Weights of a small GPT-style language model, trained from scratch on English Wikipedia.
Size: 8 layers, width 192, 3 heads of 64, MLP 768 GELU, vocabulary 3293, 4.19M parameters.
Each number is 128 + 24 x the weight over its row's rms, rounded and kept within 0 to 255. Layers, rows and columns count from 0. Numbers have three digits each. The size before them is the row's rms in percent of the matrix's.

# layer 5 MLP up, 768x192, rms 0.132, rows 679-767, columns 0-63
103:090113082078156113150167133160128153160099139144132105121091129118136089175137128137137149113164191113140153106146124084118155129109131146159148144148123175127097155109122143128103146124130156
100:161148149133144118132130088168132128129125157138155107101123127089139079145107155171123089091150138112110134158119149158122153116145094121105158132151122132129147125144104101115165141096104124
102:150110122100142155117129118160114157183152125121174185119089090128139074114112146177139072144122159107112167165154143094140100130129131103137075123115154128157156132111124100141122098131117151
104:131109148101089101142137150106119091111093149105117117190128149111179088112133170102146099124143113164134088103136134134112144175143145089139158090160119144096064111116133139131116158120115130
098:132095093131129132099164160127140130125111097138154124175134146105102146168121087078120154100126148123130094099115151118123135162160131116129126136115121112138115167133076110121101119171119154
108:125120120133152097121175154108140105123137128152133143150142137165129126136166128144188164130129142127132117178083129144120148109143105128133165108079095113109119126130116097102131149130136140
094:083145102109136102119149136130104131158109118156095126088117147123161116137131128161079115143094123128105140142147155102151135098127107115145128097130123136123130114164120111117104170140138116
106:154153116141137151105126115132107142142133147117157115118126132146179110131091072119103146129138128137139090173125132170145184137105164115134138129142136140124135104094120126156140121164107130
106:124140090128125097124143142115123146099110104106122119172170153138112171111130099135111127141091111133148113133146136179149133145161102089132140129132100149116143118124162104107175158121141101
091:079125128086140152178117134094110126130111089107113153147126133121120142143132120116128115102110104116116100155123164108162103132146143120123098165163124126079140144131129140142145093111134137
101:138105150113176142165082122118168127132158148152160117126127132139119137149122142155082120077136137151159140158131103149117109147120134119140095135170161129134162136173139120181129148140095135
107:106151136111135175133124138167100140110115129165134137114104160107160112139131126132093145168150169145066129154137112071151102161136119118119131137124107159104100127146094123115122139129130113
102:101089154153101142116116125127137127163109118121124064133171121153109133136078097069119131137142107158115163180122116168137106119119148108141085157159090113142150133145113118118120127085136148
112:131101162154131145157124150135139145123107131115103073096138146077122141099128153138125090156146065116139141105142139158114141114093132154145120121151101187099102174131107069151132129117113138
083:115110089129093092165122152115147102145092139103138077148134132069104124107126156127107111073125149103120108126169143113141174116130143110147107144114128135125168112119111174088126124123158163
119:158107141149152126110199167128137143190149084087117123170115126144118122099088117089143138139110137168095121132153167164184117112117165095111132146097122124135167145117098099112127121119148119
100:148121102119080098141138120095110159158108145148093067136097140100165134170132099141111093106148093114153132127135167142112144166146069113142152135152144122131146128122152117143118075117146134
109:174151097123147181143118106160130128094095100096127134098111187113118103115161161121152143149134141127080155131140119140100139121128111098150174096142126132140106107123167113132143129119100125
096:108127133137136163109166130118103169182141168142128133117115164122092063134170125102110147124142136095105110155137135182118114117157149112142121133146136121110128158117168117150104148169135107
082:135131131083138100130131150122143129120129118099126120164176101127149086119117083134157142120134133112146137140128135091109090126165145138120149146101169145121119119135156196118128097118113122
099:120114116158098092095124139140179122111123100116134132161101124119148100108119098118143128136135134184156108107115131152120083144085142162107121086141133136148099153132107146128131102124110140
098:119140132162107110128102139164099127132104084152135120150136140128084147105096152126128130147143118124155137104159127149112102186099172122132176127129109132187136125153150158162128120114128156
104:140159110091120107140161056125131144176127126166147116107136133074127153153094191167128143142132120131129102139184136127143117120118126161136116167122112143123104133108108117102166109113129170
101:160155127145161111161154124111149133161109158176132120158116161161147134148090104152112123148113165138152098121111141155094117102095144136101144138129113130141108100160107075143120131084128137
091:127075109185124103155142109104158147106166156057136108131130139153125114153122100113081127082156157102177136139147133116140112109104123145158123104129102125163111097118134103136156152140138141
104:123113120088090093110172129151110102157125178127159116093074121156135149075065098108116114146144122148138171119139159080162143104111154150164180162165118147128097154133107124115108147147153120
101:112133113142111153104102164135105127126158143161112147106177148105074092115105123118121121111107131118123143145091138108091147151127148077147167118157128128147070087124129114156119089123128116
101:101129138091104138154146098104111113084077158131092134115170125147174111127162147147107103105133126153130122168156150147132156134139110120120114140125110080154117122133134100140134113119163164
104:124147139143130137131127133140168119146121142172101150148145115103168131139160102112164112157160144147083139114110086120117164137167116125138089084118096142156091127085118119117115133105138117
083:129118096173183149126084165101105113098114111152171119124132134164110114103111049132159118135121098131121106095120103135155145160122118115159162151108140120114131131120133158110150116111127138
102:155117097138122120156145134129118077127105125150172103154128131172141128097104130102146159132124127133144110074168085145142145128141110125084167118107125147147128094125137130109156128115149102
106:149132122118125173186128133142097121111113131124131114177160174117120129103098143146141136161125144166186140143115165129147108104133104108134133118083103082134092171130096177142162081120093123
104:098133080127128145149066105170141160097162164112123136090142093102125140137148122103110150086133139136129185115095103135143088147121122111167159092140155135107104135105155115118157125120163149
099:138128090134082179115150121161150140081101152156121129165147128100077135152140066103123117159148148143109110097125115073099097161150122133155122120147122120154113145133133135143141132175122116
181:143143088139168111102069130125145132106103116159144116138129133112098109123139123160121077069127118139150145184107114154115131136070192103151155150160110130104110150180163112108114114134120103
107:151103170157103147140143160084155162114152132115119116105162139114102126171124077120159189152138142125092106115142147123115129126172113160151098116147131153164123125159117111182116151134132120
106:130141152124132134138087122154149143122131080118115115138115123146117118105108113164119101117137126157149141092147114152092117100071143128123109187137115074128112145115119126155123093168128106
101:117168152111116128068101149133159129119126130140118110144144121130105124106130123130174119116093100119138149153146138161125108136124126159116157150104098128156090162129115084113118106135161103
109:149150086140172154119115134134110126112132116166164133108113146137121154138154087132172104126144120123103131144145132089195139194120124131129106120089132161121124148098173120110098147154092127
097:154190144136125118125119132130099071154118130168129124122164125202169116119139182109160145073144145175169143099149123126116089126131141137113156110147152111134127102139124112119174150126141106
108:130113151127127125168128150140128128174109162105136118146095155145156109142126159149129131111125166130129120132142151152142115098112113162121126129113107136115120116146116164118130132161138100
105:127063133146132105155142123100121129092137147115079156155153151133100128126173134103144107140137122110134084147075129109120121192145118122111110123134083140082130123110121114108130104122119127
081:114126090156132142126117075142178160095127162136120078161105134107106157134153133166138099116123118124090148128149138119086102160100150141124140095105109110139167126125101106119135144124125125
099:109154135138126180168076111109064105136148139124127121106134128129105145143100143120129109104103072107125151141103134207150146133136125122147134104169123129150151079101126138116149095085147136
100:107103122128124136131134138094142125149131127158115127130150142130118182139145116119152138111119124136095064102121114162117132167189149120112105112093122161105095152113150113136120112109144117
093:132115108163140131170151109161122107161162088115109082104135052144135110141125141133089139119145137098104149098151131103148126103153104134111125157128140130152186135127098095123208100085088115
102:142162121159146105111133156111153163175162149109139101135126117129143133137113139139113140139067134114135138133127142160138134120094200151131132135079125100139098138154111105097148107125106152
104:132127081131125128093125105147146114166128112108138144128101103125103156089104146126137124067132148069141115099116122132135151179085188121128145122099160123097089113154145118091146127140124104
099:106105121143131082133143155170190135106148164147147128102129142118129112119129164105075135108119153122108134134134135130114090101136116105138097150113112134152084077103131094122131120145153103
108:101107106102133135155138134132110086111106079139107116097166154178132119126157122119139116144122130137138129118151122179121161111141134115158115145129075151134126072127110110101126146082164115
099:175080099131104119171126143127133160120123146117122140140141117138134161117130149124133138079158092130118048133129137140148152131114098116112129132177138131119139114153141132130112096178112132
097:072079113127110087116091145135113166154105120138124125129106106140111122111153167109116158175134120129140142180082125141119158131131116122083113141112136112124121146103150136139133130098120094
111:131109127119134169128124086125132114164085110098063125165154161094148162142148107146139121137121158104139137117107165105108092141135118093157121152155086127100128159140122148108133134132192101
108:149090148132141114139148076112111151123126135099136116148081162118123090166121127152161146136135132081123120153156108147144156142157108147121167151154104148134137147118146141105132106047121146
091:078116142082134125126140186122069133140108130117132139155133136133131153120128110129129172106135144168137150111136163153113149156136129114160105134123126091091139094127140115081134130100149064
106:125109141128125173117140139159135073112108096130134158143112106130141158137128142152119108155142109146137156169107135136140090134148140122113143155130124116089135123154078116146128168182131139
099:129108155145132140134109109143126180085076117119072110154089137180108139148158146104128128142159100139158124146122142127136134099165170095139140168155127160177159124144154137137128109095115148
118:135092157160135134150109178114167105090108122112144153157125147100115127123080149101196073141158129147120124172112143160112132105165130113159146109144100130124105107111126128142119156106172167
097:138095130107124121135152140160125141143110149097143106155152160127125128102164100091115125138164114086122123151131168111135133135122070144133116126129161142146108124124118155123081121129129102
102:138125123143136137096139110123120096144145063129183178108135141169110106126109118102131137138143146115094099150148119124147104132095185093116107114138117120092135153078103110097149175090124109
107:104099148171119165094111150117131144138118180139153201130128068133129097178101091124095095097145096105133168104105169137122127113115127146146128157140125126134109109179128083140118140150121140
090:135115105165167182152120089113116118134125144130089126174113131138131135179156137147099145142133128138167140114111149145166134172153128129138115098086115127136126137137098115188111173116185138
105:106124134157141177144106111109124103141092080124151119109140110119153157117130112171092110111115131153125144119139148159153085157130133117143174109095130120142138076122128126123097147129110137
097:139104125134126138152139105119120153103144133086153152142119127139139141129138103133134123175126125128126117091130100132129184147108103080137128184144105147147166157139175125114113089146067147
098:117081122192100123128144129131162153144119131163165104112156113170146095120126207137102156111154128151105122142125174124183085182135148136100156152149125131082096125114148144178122151150115136
100:109119131150152113133147119126118106088173145134097108132147106070129132120133125175110110154135139143120147118137120160114088138158147113079128126121176116115132135099092142144141120146155124
109:131163128134111142120067139136157150114137097113137143123128112148151132091147132146110078109154113132134148112114077176154101110093173143117161140099125147153171112156101111144132138131125159
093:161123129131148140144106129130118109107097130131132114127160101086136169128154111122138174176109124133134156081125105106142120155143125131118127131157177138129112133139138166148092176112189125
102:139122159125097132147107118167155090157122151127128135128173159092119152113175110181137145161116147148119126097113158101142157178124157134112102097193110127106112122138139125114115132105128117
093:157109092123104147159110144119151107130120133111155136116148117114114130154130144143111100131156099119086098110097129129127139121107114103104091120155139114116130163164080165117076108166130116
109:124138098119106122157080153164169102131120122180129135121136131118165160127173110186127111157160090130089171131137116128146136171185138100161131152102124098126138136121143126167122137126133115
105:129149099135153150119107117139107116162093094112139124146071133129124122084133157150113140135120136123151122158172105101142135145118147138134101129154150123093141129131142142125127147140146119
105:145132111149104110129169115150109140137134148129151103127108159150135119168104108139130167123120118155137072124129100137139126116126073082161137104124109142149164108095108131115125152165147092
097:165122163141147128164101132120109124151143098128184111132140134117096126158113162118126104082134101150118111124153145106141100132080165090106103104148110153128116161178126147089098146175092140
098:130107136091110118129106157138068109132103152141088128168099129152103081127157081109113203132135164153167163134108127141082113111148102098117141107168124111156109114148126134127115130131154166
110:136131137131129153138143120101105127157145100137119147153127141122143166142152105113092150078120117161072150147096107178107157115126122107132108168150112146142155090149121110133109091123141127
109:091128122141096092103122146148102100086127122141120160128095155109124133134120158183092178110100152151103147134143152137156082137137130129117113148118129134131110125131108141102106145131099155
106:120112075130129157164148130120117102132141112187120120094129113123164110134157141144128089140138158107111148191084152137133111122154100076106118141135129118116112130116127101122111133098160138
100:133111129211118142124102135134140134095127104106146156176114109177117119108084084115118166133118103138123076137123129166116096159113138167147151155127112096136148115134097121101109127168142150
102:127167095148101142128114119110104140127156131139132184164115167094116163118115096116116122135145063143143110129086167119151094136145131143136104149155119120107094130160135098085107135160172115
076:120149090137164124135154101100146136109132137144116119127164100130081083126148123138133160112113069119098152124141135175094155133183101130146127154108142127161119104137163107102127132169094160
099:158096156136142156106118116136180172141098109155149131151162197124147129092127092122091132157117147115181141163140089092144156149110136123141099136148115121066102161126143104113111107167123126
098:131133138116093111103093125142173152113141168115096160115114136130112125149146101102104138153147117102104146153105139147165113126116125094121122124122129152155131134110109123195126157146107163
104:139128092124124094181110106149109128139110143164119112146094122073174150154151114126128185129145063189088142119125125129136139167123148125162162101111158136133116117115147145143118123092127100
085:100130140105150166130093116118115127090125106112136097139135169093078134141163180119137120121145157101167160125143130136128139125106112095135114133136139120128116124150091113154113098100118108
103:129094133095140126149107150146147167122155139114126147100165117134137141146138129093156110089165110130071077131168123163136172140096105157112115123104107171095105152103070121113110139138152121
095:163099103109109091094129113108121104117069149094148129121132125146136114120130147135130125122140108181122156160112136131130111159148172162163155150141118139144147161116144117129177126125121124
093:119115111104148129137092128177121118120148138168139136113101117151095140104128147144102103100130113153124138140105197139115117146106136124106119127132101153165086137096124109143162142123168117
098:113113129121122116097120141132145151126148071120122129095198145116142158102129126102125125160087121101154146103082123103159120130130124157114179118128064156146106161140121126124115144161175091
# layer 5 MLP down (transposed), 768x192, rms 0.0688, rows 679-767, columns 0-63
103:114131156080156110124127141119129151089155143173131139167108121098162102073148132053137125097139100122119137100160111128170074140142074134137124155119113135184145087108150145148120096163138147
091:124135152107072114121095124143170126119118142170119111138128134135134176096149108121152158117147142140138107099144137139159092130127116117145113168118136130125107100125132183136079105164121156
100:154104152146157142121142163119182129135121141101130112136158092070122124117149090088150137136124129142096127127121138140154152147144098115114133130161125160133176117184126146108147134131093105
100:162145099123092166147141136119165175173150129143130106143151130087092124142123130116192089114097107168143146105066127126141130131126090119129128151102129123190134129120091113115119123141112095
098:123136126127133119114091126111133112139156088123139153093151097167207152137113120123139124145144140136155146115143140143141114079142150147117125121125147129151136127141139136124115152152135118
111:156126108109105076167114120086140123102116164144149123138136115123112155147120144152169134139140140145166115101121132113147095121145091179116155076118137135147080069128097146150144109122138172
094:136121102109125137107130154100150136171146139102149102124107127132125149079112135149120139099131088079104167122142104129112078157113137129130161139103120078135144143113142164099162081091145114
105:123132151129095135104106151145094131130125158117138123091092154115163100141100161145134117121140130133154159118130152120094083165139129103136153105116079119130117152134125113103154147130105104
112:117153146087131097130100119143131149133082160101124125092153122119140093114110144097132164188166125145124121135146097156140095111152074135073134156090132148110106167151117113100146111125127157
094:114132169146128111183118106162111087101146162125138115094148132143119122122135073135217148160130154168139122096113097114122136095129117098136132140137103127126185102130187125095120163111103139
102:139113155142075117115149146121112118097064105137127128097057113148162124143096117091202116139144128170122171101141109146131158121136126169080153084142118156088098098118090118119148137122133100
101:107128129141098108114152087121150109136129091150160089118107157144210140109145168148121096182127123113158142100147138125128123139138076124121101155105101127143120110128098089101144139101165121
095:172114122122111117109139138103121160119143048151132136105114102111110089132137157108147111147138132125132169141152139106114117116108100138142182140127166108144140131127116154164114122103117142
106:145129166126118130148106115131106134127161135127100145084141118170158115122099137136148097131179109172066170088185146100137129170107138128111158105158170128111105088085091105132147176102074145
080:135136140130106126131122149134102127114142093121113117151125150179139117117114076106148152157111136126136126149098129139173137133184112173121131092135131117165124167109150118162137115134105122
120:116137203144165130105181177143138140162145118113162115105154100147179101131110165102154140141147152155118115070121112150161125089116131143100091143098144134161132134155125127124099113141114113
102:126154085090153127112104124098159173103128128102139121133102096135127090143144144147129130100125126153132119094138089145115121103155102110109104103125158108116164121122120176129151138149133142
116:135160120130106142182127175141083117147127141119149124137164101121084144195148134138132111095180161112117128117138107140147140138143144151182084166157150138107135155122105141128081157130144150
098:117109114128127113114081126158141056098090149115104159131142139110167163128099127141116130150126138144195057163124087107101125150104136162121134159130113128159124125103121139111158114116121117
092:174106122156128135137135082121102127099116110162107125114137115132113103136157146130096160167117125128093130141071149140142138122097143082148145120150097096150107141093130124169128135133162161
098:116171144128117114136138104087090181140143139122146105108150141135080134113156159133116155093114116103140115108124151110109155145136092136157117131124104169134128137099145132167099166118109095
104:148094164085144078138156141142132077140158147136117117117112118180132108113136143167142106142131102142157121102089125133161155122093149195123119100108146150132132160137103127167136137113125118
115:119144106167157115147094098140166125123146129128139159117072097175136108138123113115137128177116122141070163143112156120148114146114119134113093192170115098151182119151132100114163118177106122
099:098106108118122165117111151166119140118121183112173145100123175103115140082101096144152124153118133158116108142124135075148133120170123117096126117120130106099098091120161149141143121130108159
089:116111145105085116140087121173125115107082091118124085112130144095111142170118138140117155161150116162120098133111108158168144122143135095153146139170170132106091112104149144141109118120126112
102:103126134158117164145169100151135160147145119140139101075119126100143113108152149153132144149145162109156061140151141128121101131133097150119128125129124166145164080116144146149099154121145123
092:149130131104159108157130105141155152127089138125160083152140128124133190111136163138121158175129106136106120129138159123157142102130116161114140115113086124122158130099108137113140192147136122
093:137122127105130097109107134126138103150187104115152106109157151135140100125109119165150115119107149081110130132096081127101122159111098122119094120098088120137133099138098143125146119108145136
105:104123127086121109086164143101104163124138154110100123134147148156137156129158094136136139111088115146158116123106169120078124145089115147175134124128112131120127160136125098153156089125124131
082:137112122095121097140151131132144154125134119124105089122157088159155157155141154093072112125104179103126134124155142075172101120125128107114092119160153156121092138149112116131131131123089178
109:131053098117109164146122103110129156141117157119115136128110130073120117124139136136160140161117133094148114116120144089135119119130106130139113152177129090114163112123168153118135152155130131
101:097096138134145111094196103131112158128108140114123091130124148127138133104110117114147116116151165094146122147135147105115164144130158120148126164103104110089143134119099101140153177144131147
099:104117116123117126116178103118099074146155113085131151122104106155066131118126163109137121193105147137130090173131129174081122120096176166096090147144124157120126130137131100149167124108122099
095:125123140106170077155116124093126138136151123132104142121091152134148096139142139120162125106118106108172093150160133146115148114148143101130156166090176142122138127138117117144118133123184137
124:127141086127089124106107146124128131128115136131117146134113091111000123134159122162161109089140103156147132113150090086120116154094109107125145136138120115093126140148144108140108133119140099
106:136175130140084140163095113121174114123107098110147166110172145130187084139111133147119165149110158098147097116136116132090167126137075135104151112134152111155114126096124128099127125136099100
103:166124098085154133121127110110130054154179156114134107139133150145160143115160113125144156120093137140136085145142107104093149126159120148130071120099152105114116146144102137109158157126102149
097:071159142136162131153154114107095127102171149125123106202117130178118131121105121153095147142097157112114167135110104093131126102170137155144147113139112151195103130156137136128124088144122125
114:137126094098129139099152078099125140126133171111160112118144092100096103117111123127162098148074154106129075132096107119151144118168176163123097142122132116112136096107105117135114127135164137
090:147139099176129139102174096118146143125104169121120156150154145142115162086124131194130104179083120117136130156106140112167134118119119120113111099103113165150153102161138155112140109123146127
112:148139133097081111115134118121098124105141108143129098130120178149153155144098117113156137149165087130159182138138137121106145150132121143105112119095132111120115138142093124128149171135127157
103:171138139172143147113119112104129107153106153129147154119140117141120131162115125139141126141166106160090136155142129121138132135114099135118143169105179123111080128139110106141132183093097140
075:099111150137128136126123153108093126108133115131109186110151101120152089139084115065114125155095119131160145111120137115161120113164111119142104155170133082138083136091174151072085119154133152
104:117120151110090101112142153125169169108140098152140126117119113135137138106156118163117094139127201144155130147166096079090108111141137154135117170064121139082143170143145128130119166186123087
096:170144155139122085130141158104155135102137133095134106157106130094154133142135099151133114105096133128139136145134118130075148141184072144173156098142096100135136143142138108152102158091103138
092:138088135134183184152109156101176147147144160125136145119118130104094152131132133163149128123123130142128120145122168147113129170130127091181159156120124104126154177120139182135133177143123120
097:102134140111136152180147158164111105095140147111132155129131129120143119159155104098126125098177106115081160120124120145111098113152083089144104149113123102109124110129126157171116134134162122
097:086088157148124111161138130117163113124183139118135125131182135074090144155116133131128161142138088138103108112155129097106119109171097130112141136115133152083160119089091123110134084151154125
101:131138100121124159119099125113092118140142133147102124136098110102102100170114143139146120182145125107135096143118160078142143157103113125122165112127150162108114174137158135113125122119103122
104:152147124183137116118107139091155088095163124107091150146097139141128177108104113146111148134112131122165165180128117176158131120128126132099176148140134143130125098131145123156149160122144120
107:125162113121103114111160094109105108115131173087155108164106139130065086117108146150123132117161126133139137118158106076096141111105154113115138112159138158095074108129134105118131143182097116
106:103123104145112134111100141134076116122140116138107147141099126163097093134155096101138118155161141114168132105117098140096141161105108124105159164115091134156138128127137115117143126127157141
108:111116142149100127077111126117150117150114102111132146135122125123117120137107120112156142122141116087119121144129103108073115145127157137145120138153109070119117160094101124109140142171097058
110:126159131100104135119138151091142162092095110142110156105158171154132123178136085124094128119178118114088115125102112125102129161139143108132130106161124105103160178132127122130125104117115094
094:136113125193138152123107093150122156101131097142092140160127116142151128111110099133137114125096118116110138106169100120153159129158161148106136142116151145174124110125134067115113105126147132
104:119123144100131165164099125100119140125140119135147070077177119100135128129165104165113124125119121130123128121108127128062164132143133103088136137150143106153125105109164136119118125131135146
099:121109096133145141091133174149108139116119128104162082114124117150087135144137132087139117151123129104163117145115077075123122152151144142098118153095115120107137107148126117123132121146108116
117:148119098148126134130148134130102093119137083138095125140118137128148151136082128170127125084183107104136161103130153143154104091104082163145165107131142141125143148148077132124138158099135146
100:140122082109106143162156142138117148131104131155156112095139107137165095145143117128099123159172176156169118113142110125160064086150108132145164173131131124142089123133136109158139141121153132
101:089140148146135122143138110092142102121112125169182070136112120151145121122183149136139164118115130112155133115112147144101099126171119150165106159092127133124169179115100135108106140133151137
103:146138124146134140158095115142161115129146115133132148111177129143154120096164096086159098117159137119157092090098117123108143134137130100109141167108139146152153126151136116126110169115125166
085:097151140137140101103139165151131124133103129139167094074121138133110129134113122162140111128113164135100115111151125128127148133131085124118131124163174144142153109137119141110158123151084134
103:134113151153142089152118146163140136102120153141070121159153159123189138160139181102128078117131156162128124136106148095109125127065117125154125154147095150094107123159129144104107118159128130
106:118117155186088112129147123103115125151091124168041140180102123091120120103164160129153135138163137133148107109112118135122112132111144118117110126123137149135161114135102129152115135155172117
097:148132109146128088102095141118182108143140151136122125124130146120118138151145124089131125124115100144165159120165137121127117122131107123129145119105100127165109155085107102121131124130087131
105:120139149120157136144132163117127103113135086091170157136142111139154125154094137099100121085097100118151128165123126112133151094117116130174087103146126107117119103128095137118127115116102124
109:128102159175127175127098154168138146115131143144103149108136105119052142102161133134112113127123121095161165096122122101121111143125103115090110118164088120106153139120140119123178100103135096
092:122150114168182114088092124145114145185139111148144135094101139145097132069158134145147073079131131119133141112118137159133151126142108097130108137104131137112161087119118115117136157135107142
094:135118094123120148113085126088108166127107116100158094177123094096131146141113111112130095110109104136119076152107151105120138100158109158115139140136145116150120103152138119147119116166142155
102:189147133165116151156104146139125104122135137090056111113129140141139162105127150118152153173159123139129111118127150094126125126185114125163110139146160070111116124147112148097164134137123147
112:188139130078056150095084088127154128128124153117102149114131120108095133141109123120136146133134159128126115107164174118104081115106119150149127119089135150121120127105107127141122136107110112
102:111097099114155151160122150128151135085149161115123125105154113136102185144101149146132097105143122159124107113133115144127136137124149098130167100102134130122139100126138165111089122105125121
112:100143126092123132090134137140137134139164163140089095153113077151085147108147131118170159070121171109177156141146107120099147117156155126141136129175124116140142169154176139157082128093135094
102:146077132141119118098146135133131149090144130125128191148125104145153094123137150148124127155129142130067130117112106123142154131167123130136144146151145142118182154069123125134123142105133111
112:158155109143103115112139142129131165090175122141102119097110117099163108113144166133121164165146141136105142127162156114109115159125089088117129114140110133132164108097137131123111108117134098
109:159142115101138128091143112063097138165139128178179106178107120135151163133124109131110157126109120142145152129133161115096112115132129091136129114120154093109131116179137124128143121121121144
115:171110102204130123136101100134128132155124106101142151103131095167114107109135139162145132153139104137119136149097135171122136115142104159134112099063160147155119111094120100135112130140124126
108:156147117113166177131112132149147139142176152171128133119143107098149115099160094131105103158108090099127082145107133097158110146147137137127112116130114180138163107128093151120140123127140139
097:084115093098137096120122100121124118146149088157121110121174118113110125118119135104152079139149116074158116100144134099154162113115114172108134141132157110144129156122156137125151090145105116
100:149105146146100139143166131109094106143171091102141131142102156116123106145128127139155121130154139113118137131144118118134108127108131122142106182119108123155117153135096139111126088116148132
073:144080143125103118125151115141107089141103141128163125093144145105166167166123164106126141140159181110133119139132177139169113111129134143110099106173146159150116096157096137140124118117151138
109:143141115168127142080151140136109139106163128136092115138147146134153125136103125167121078133125086104088143118125113186148107116125157110135131108111099075176140096131080108147125103158121142
092:146152129139104098152135117099119141149088125132119128099150100143114133099076134117135166095132162148146128081136089123097136140120127157143145140165149104114147153122145116105145100104160149
103:110124159134117119098115132120123124113120145147160140133098116156143091105140177140184115101086164128111160131154176064146126131139125122115118132139150094116157148086129107124173120167138160
089:132111135170088138128165142098126147111150120165108165095137125105148124101113130117138094127189105142113123125108107132181139154141127142137089144151143138163129137142089139183123139152118175
098:137139150147117107103153114098121113104155133144120151155100161103135115095115132121146094138129111103178156068120136118099136150114115147112125120117149097160165112189125147177117161108108146
095:125169126173108159118118119116135153117105101140119143119127167131177137133118085111128163162136147140136170151120150127151168129153124141146144126150127118133120124122109100140094159123122129
101:139126167154130100127138145137136159110107138103141114120182121125159150138124088161076147157146134102103138109146127113123128105140108092128175168193159129123184096084112127127129129120120136
095:109148102126129112106101122156161133108079179113116080108120129117081121144118115131098125164135129073127128185133145101113133142078121115153111149121143111131124093143118068096094129124091115